From a checkpoint of a small transformer trained on Wikipedia: rotary positions, a variant of SOAP for these matrices.
Each number is 128 + 32 x the weight over its row's rms, rounded and kept within 0 to 255. Layers, rows and columns count from 0. Numbers have three digits each. The size before them is the row's rms in percent of the matrix's.

# layer 5 MLP down (transposed), 256x96, rms 0.284, rows 34-97, columns 0-31
105:127178164148111153111161149115149168114120122238178144162138120084109142141090196115130156223168
102:086078094139157077092094060119134149109169115134217135148146169177143191066159086106059158094152
101:097131154107114100144109083151050127133112148108121163104213172058106133116195130151175148127142
102:152097141088099187106130156113092154148173100149113115147123099149138143126132108129106096127205
099:135158155167210084125101145139127124131145104156131150165066155148108149093076155177181152102066
108:115154118135114167136182100099127133165103148208168160117102148146146052165088158182146125121145
096:149130117191153072158203084122084137119113160127117101101124108099094130145128147053155142180102
095:152104159171130130092149161155252118155089123101140116099133089129102105105101115077108136173156
091:118128158110095138099127089111000155137169117245177103145127091129119113157102165156122096148160
103:153097082157132135090158067119161105155091178135133121095168147156144162128096125130164168121124
096:123106122148136115127155125121168121156050119107104211167096157172154217155120130116110146106132
104:119127146145070202136121123129127120142044151122124125086122136144165099144053080161150051122125
096:080105090113110109105169153113108187125089111097110120154102154112091153082156149127134121183125
107:185145108111119094112140146186174139099138193051091161116096135068110109104141138104156128153081
103:132113142095165160118134098086173090105117125132086156129120136120138137084112197135130114106115
102:152122076167148168172157149100089123115166121101106148115134210128150100122173138106108123111000
101:156121103105143102124120168160130100121157124088120125151193135111130154159168183135107081092097
101:129135129105153114194110124133081179134180105061158130062176088095112096105193147160136124119191
101:101113108199130143086129121200106137144131116107077136216144089114143135128102148142137079135147
105:141090169154136185137108139139140141085111124061148133074127066155129136108105102132126152178105
097:141106152117117133053150066101168134160087168079172049122055147084172160105135120119131148148133
093:106134120132130091103175137154122069122096131047132130110117171133073134164103105090106128153185
101:163097134150113153133121093086125074147145114168196101108128115119145156141104119091123156100229
103:101103150147159136105138123087046100066132123126153163119171161129104110115149124124145132158134
094:151119093141119181131161157198074126119143139133109089131123174096132136167102156186102209168165
102:181136108138145169088149091128150093080134112127183127131069131136053109091085168083127142119071
095:087120150144096164100082120155129151124094101133166173131149255114133140101150079119104127130122
099:132116118098121134158101153112057131094100099129075124206110102069134137179136149104105125167157
091:113131111128163131092128085076061154128141102152117102138106135106162094156113129116121170125128
101:127169169195089130126140149122129132063163121091150155126126171142168146176167160137130171135183
107:168123109176136184138131111146160136112084109143047097149157177171079160108116124139151175123146
102:068105154153111141137121069156097079181057125171176153170163149106099151116092134171146123118138
096:126154108094189124149124144109131145168136168119118104149135176144168121120119136101155074131122
104:131186113121105110101144121142229118140149052073163139057179119152089130162147111152136148062101
094:185129146144116085033142144168096158119117183162126082105139129128156146128127109125132114138094
093:118152125156109140162161124125139149107226137176125073141155140080155098155177124101084107129132
107:109148118138182108115162168169139142180075108110154160151167083099117143114138141113134149049129
098:159154109102147116081138171153082150166200108144108098188132044142144101152135101159187103075070
087:150131204082111199122134125132149158157083154164143177139146190151119139056099136119112135134113
101:089054130117130164097138158073147164113049143068142142150150097121145096100076154112127162184143
097:139072070108127121108084093094112119118088092062147164170061106142085130128137185138131133141124
095:088162104078111136139113124127115180146184119170156136087110140153134111183097114133115128121146
096:103132059136121094099142125137098104146109068174100139170131090145132103115120165081176089119124
099:163124102120143089093154107138161127196130135071143147072154121145110103064144079118055058094179
089:158165139143137088161147183128197173130146179154122152202124096076152117183123158139154123141165
102:132044121159105119135123125083125175106187122127101116125099172120144138130112133117139126080154
106:091128178123162128145117070123154144114128150064084141103076170154182153088133169105083170152081
112:149110187109094146125162144111215148125181102134168085161143204118044145120117125133107155105103
092:038117170104143112067127180126108116177150124148142095174115114137147143146167101099128121122126
097:129148095189133085059093109070105163168197157114090133072181025155130163111117165134084097144093
100:129172125130106139131083120165139151181032135096134109182094045162126146135136141154084117114094
108:113124080125121082103157142149122073100123105130157163122162036145193165143112134132114136144101
092:121142143079177094088084175183216131126103130136160097144159137099147104137114129155134133101163
101:156157152107166077148113128121125107092128130134102136175126102102095106105060144150166170063061
094:107161168104140135079129143117160115126116156130156165121109149078125120114125101119112130102178
096:094126094106101156149155080139127132139112153084129226157102171073146130123119105103114110124116
102:149114102084145107187069151140115103098101153097168106138161107135155116111149125121064123111144
097:180121125109161161200106115153191141119085153125202039116150161151088130122146138162179103092084
102:129141157136110123122152096098137092137089109101182108109116163158137137127060140144117129112098
096:127114113133142133173194109115134112111114099149140088139096136063143146193099095129112113147145
088:114168137097080127085142145110108156119079115082133046191103156160184167125146134126163163138119
102:105187113155140126112113129114208106102119111150119115104150089121091134159040107132103109073094
107:140079151163157154137127129097145174078174125129099106127149096094106104115116163087110140133191
095:127125106165114144115159095138182135111087092181079064183133203112145078186127099115199123089193
# layer 5 MLP gate, 256x96, rms 0.306, rows 35-98, columns 0-31
109:146124141063091163113142160118081126081104100153053131105164093138108029090147095144142122187130
104:097135158151156147142170110067099099135145110141105176154089152216158106080174137106104135095099
106:105133131162102143170131158078182107168144109167176144124106095088169123122180148130109148112064
106:126109140086190116136104111114127129095159153098110140064150117125091070209183132130118134121105
102:126106131089155087130156105133180136105132166086068090091157138132190130083173120092128162146159
096:037090131168087149165084152067131105158100133172133119161103123119136127141123153156093096112081
088:140081130129108170132127161136150122123102128108166096148145069092130142143166103133174168135064
076:199127151126125123123132157103141151183131125078116115128152093116159138116185122168064161110118
106:151142111101145079137060128169129122188120066147104153144141153145111151091148100125161106133109
106:158132160110164118139123078100140117145175084090106121149098103124132189132164092106020133066123
103:136067104089156133113098116066168111179164149144116064131179142117113076137122124128154117109112
093:198153187146127186109146174146141129148148190135157114191141103136140125128143107106087154126156
102:124089120088153123108095103191132151183155110095129124100167148124125137163125095092122163221139
097:160135101123179091084157126080100153146102124120154121196121112151097083098171117130150115129152
091:127144153103146096134120105150140128133149098059119123117191105201097137165192140177105092176217
105:147074130110163164177098165147120095089168129138153157128139107098159157192111121103089116168076
090:101140083137181155154169094117119062171120128150074085147183144121088129172130136132128125166089
095:111117115191190125076101145197124176115165113119132153176114186115142145176125163155083066132171
102:221123119123077173134145138158153102201144142092119124128075094103159103078151129156077127168113
101:105094169113172127085210099137073161153145138174131113098165164114114107105094072130136163092070
094:202091091053086181086127103125095080103181125115144088060134121171129148133176144097142129118097
094:105130072137183088156114106134107031133176159123104126166133128097107154116205085244116161162114
100:086062127156128099074131171140142123193146110119091139103123093160113164113201094093198148138149
093:094047090107040158135170124117090153169183144135103087148131194097155118148157103175089076185131
108:112143117119120136133138072086083111119170124175092147162128159083126070096127100166059135107135
087:095164157122144138066148176133147086130065106128170135105180124134171149117137123107118088149100
097:085108136159121158134123143157103195134059147098117107091096120087079088161131150161147067153137
094:125100129145182154159132165176156163089139205133176137108081103195160105160128162146102082105121
104:114114089133081069153097115116092133136194110061111091181118135098138091109131080149202138144101
111:129094166097142189146080128056100167083131144111209130103117099101160115116161135086150148137108
107:133160089192157162133149162134179164139116110164039105129125075139172092087072139171115171102133
097:134119107098128114157120092119117188191155147123161125123136158162128171114230105147060157132138
105:109115151085194149147096139130072142079113163169148077128116126154146162104159066099090107129158
097:065169147102125127131105112121162145158171138160117117155161131078115099012111134170126154187162
094:110166168146168098113119094138105143136100153093159120156107075137139119091042121177146156149147
096:113151145116102102138126078135100149182157063120091128101176147151144145044140205120109070130127
093:114174181115128184180095106150140172119201148186112150187115137171110090130051098164116120073138
086:060106135122143149087099110112152162106170150095119149110121154121116198116088173090139168185170
096:131047067097122162131117162116173162156151126154149154124105167115097087140102140162039149097139
107:077111101180123197148131086067144130150197101125136180171185136080135154083094122157157104155112
093:147081181152133100141058105136081078141139151113097190095105035112120063130145104171101074172125
096:141028068141116145108145132076086117107161102072122102172131094137115069144074157149177125156113
096:164134086128162128114144173165164123117128125141114101168133170138101120141135122225126149102129
095:101127044167157122051149135149103143121122144119098073154124099146138137118092103117072094201129
097:113172168102132180180184165134073156121145072152091157138113110132206092138141170099141120134112
106:144142109110153154132183163112097123177146115076177099146139065157113092134109092105163138105210
112:140130084137137129065100088108185202205158094112111153159130165110128169106173129153171176140150
085:150127089145097123184136090152131166109155160122163134106140073095095094134147067154105141191129
087:105115125147120168113164113174137156103153157105065129113100122140155074227195128128179096146101
101:120125168171157047079091174164159100108190087095123096157127109104149092127150163075121182143136
100:139132099114103057148222165112104125159148162121141083159118194107129144118083135150151163123162
091:237125157119102158165110098086181155149181115118094099118125112158115098149097117120085133156130
105:107142113087139213148105130115132147175164134127178179202178101116147114102149120068107100117135
094:159216146103108162100133061103125151103155161143106121105121126076116136146092080098145181169148
098:158134177102119185121133114129098112110117149123090105100145126132123161111169120091162081067096
102:123148153178164130133172121147099142181164133111126114124138142160141108145134082122128161147109
102:169114102146162101155168072143193110110158125092116044133106192120079155072158095094167191095127
101:144086097165130100101130148079166150070174129085124143153082170158109173081073147173157104105129
097:118120075099186103093186168113171130125117111166131198122118129112098116129120153121141182089141
094:095053130112086046116163112132084093154166111095119122137119150094094092141141091121165163131143
109:128134163135175129119134056153157166108145128149153165131200117125152140109168116109161130086139
105:160148097118075090113180122143089152166176186116151190144113143127111141149150133164100061142140
093:122158117162147070091112145114143122108123126142079164143157139118107117172115113122145124102161
103:161094086119100110163181157123095156116167163110146138124154157140195154091158110145149124144130
# layer 5 MLP up, 256x96, rms 0.284, rows 35-98, columns 0-31
107:105102079171126178095078145126177139155115188116186092140114121201080149143104126126143144135077
102:117138107066122123139136081124094133126110077083126130129165148097111157112096166130118092142167
103:136164129136202119164118140144078100138108124141109091081120115116102122123141129092139144082119
097:134120144091128171132097124148110151163137150109129119185184125114171061139120094062103046162155
105:114124194120071096181103166155068150094163148111048140110116107105125153125079124205112099106151
096:148090139189096120089163058142095141145088079152126096113196071145174168121124122160169148142117
087:108123126065139113083128135078152134158130137097123176158170063138157172146143113208120157154107
082:079138173106151185134103164119120094097162176182134103152102156197117094190098138108142136115120
107:138103135115150106124129102157126115189158133160128136126144136183092153109153106140114093117140
104:167093148153131098169135118144130097205153144083116096121138118166109137135106106093115147097130
104:143199161103139128109128095113140176172137122141156098076148151166104121102152134132121141091176
089:181097115109130156117164149094094123136167156117092133171177152134105135149131118116201138057179
101:114107134106151103143130141106087130132134143105139134113196096066171161178111165187158098165103
100:120190095217073085148172139142103154156161114164160163137125100108123157155062142114169095142119
100:193149104166212112176148142110127132151145115103111100131091179169174184176180039120120140110141
100:124079100162134125122109131085137144091162098133080049145041157135132107064080143111159088125191
100:125112173078146081129079130100133103173133138143192111133167120099141179107169149139120107104118
103:082112140202165139095108071136139100134111175123131176084160072126168124154079190131136094169158
107:123125105094182107108166080108116136110135139105082155081157124156088135113180091063119146127137
097:089123122117158155123127191108124118119102059087094096134154120124129138130111162124125133088137
101:197109128135133149143140120115146099108154130096172058085106110212064152113171094076170120138147
100:075169090132167103119106193119116188136147116088119134127169090102132161161138155101192093115080
102:114141102167081106119113144187155175183126184112126148091131093155202125176128166163121106126136
095:154118127154138193133060109122130138101155169122129151137130154105136185032104124143082113135166
107:105086144150144120177076124149119128087135139145184056109098136148151116115143153135112051146173
091:094086102157148096061168160080116169141104186150173164093151155111064163084158117136110158121080
096:101108074136145202172113164157110108091143100102162128133197154179127126094117147076129134212129
091:110106162104153140144112070128085129119126108141141099110193148143170106188133115116099136110112
101:080076143116174082081152179115123149123095097207066081112128123100108128127121145098071135094088
111:059141174093114152148145162068107143098112105092110148149112084114098148128100143092157121128054
102:061114147163142138127122122134127086103149158109106108134119145151126148160139127138047103036099
094:113107065114099119178152097114073158151137122103153101138161118107200128135113051115101089173111
105:191079123128131092103129146172087126117170041068105217141129181115103089181086128078100163152105
094:101165134142110157140138128075130129122149136062133151088088147160105148114111086135198120184148
094:054142162109080129131134106121135056113132161140116216105144165157126170159166121121106164119119
109:126077204104165142134111123157175114200110115143112088068116172095146139116082108108132153111124
097:164134121122125117128142105131118097158122127138144132100042128166139181144183148123093130131124
085:077129133099111132113099100156127176121137138089106137101139137143137177141131129077131130162184
101:094133154097133096134137080153125172178082118165112156159099091137092159110181123171096102072095
093:123061184145057152136107159141129094104147116154139122151142121100139132104113131111181143112077
094:110186153104143136151173122137131152066127145143205058176121137107177154136133117103162162074086
097:161069092104109180100095089098119123141143148130136153168186137150152139120113194131113089135136
098:180067133111151157148114165100160084134129158102078086057134146101144124131096146124156101138164
091:140168128112120122059084088102154107153107108193164183093166075173165145137154107128095077169153
107:110142159137152130089137132137118096135154125046209128154146096110078121178066133164144155139174
112:102146109216090135145093114134049144108121113161093140160123131123167111106112158153118138079151
106:133137116126079103141140163234087129150142130145086163148121134141139147110088121131194123106143
093:135105167075169132066169230087124105175134094097075151158100182070090180146075163131097133102159
091:174149100125118064109133129143152066235128145133138140120048137192168176093102159152099097092143
097:128178082139103139111122117138144159099181159104140076133201143137115129061122172153148136099139
108:086084115125127148132143123115163165189116093184078133147139111073131130133086157145133094112138
090:112113104123170168048124100141078126133119179066185085118076108121163123118084145113132166124161
104:120111130091174136117170122141109065045080169101164136188111087154119144103114135101088179103072
100:167189089140104125075172080060134112131121141126154145149168123108120142188089113064084181163136
104:129113115112073121133149135112079118098106097132120171142158095189166119125156130127088153143111
098:121100169170157100109186129102126123125138116110066119129179112111109146176135107091124187156149
096:091077126176161095097131208135146151137120104123186140156150149167114110107070125133126118090107
106:127102139128159126115095155105129156119150143061090159107145095119132154108110138141206091102155
096:155085101129124119092153123107132116118183155135191144101074118136118098148108127160086129096126
091:115105163150111110139096081153153059177155064102135100145142103114104117097142098105094051120179
104:122129119149058120187133116082085115142081101102106077157123159108103114074160106141123154159160
105:111154098160142084099112100174072104127076123112142157132089093137167113145152105068136070074201
088:162167077241137144077164142154136089141146145148077123168128124142096104170090086092153104090153
108:097095134160194128137098102117118138152114115113147098202097150133088129076129144112123069132155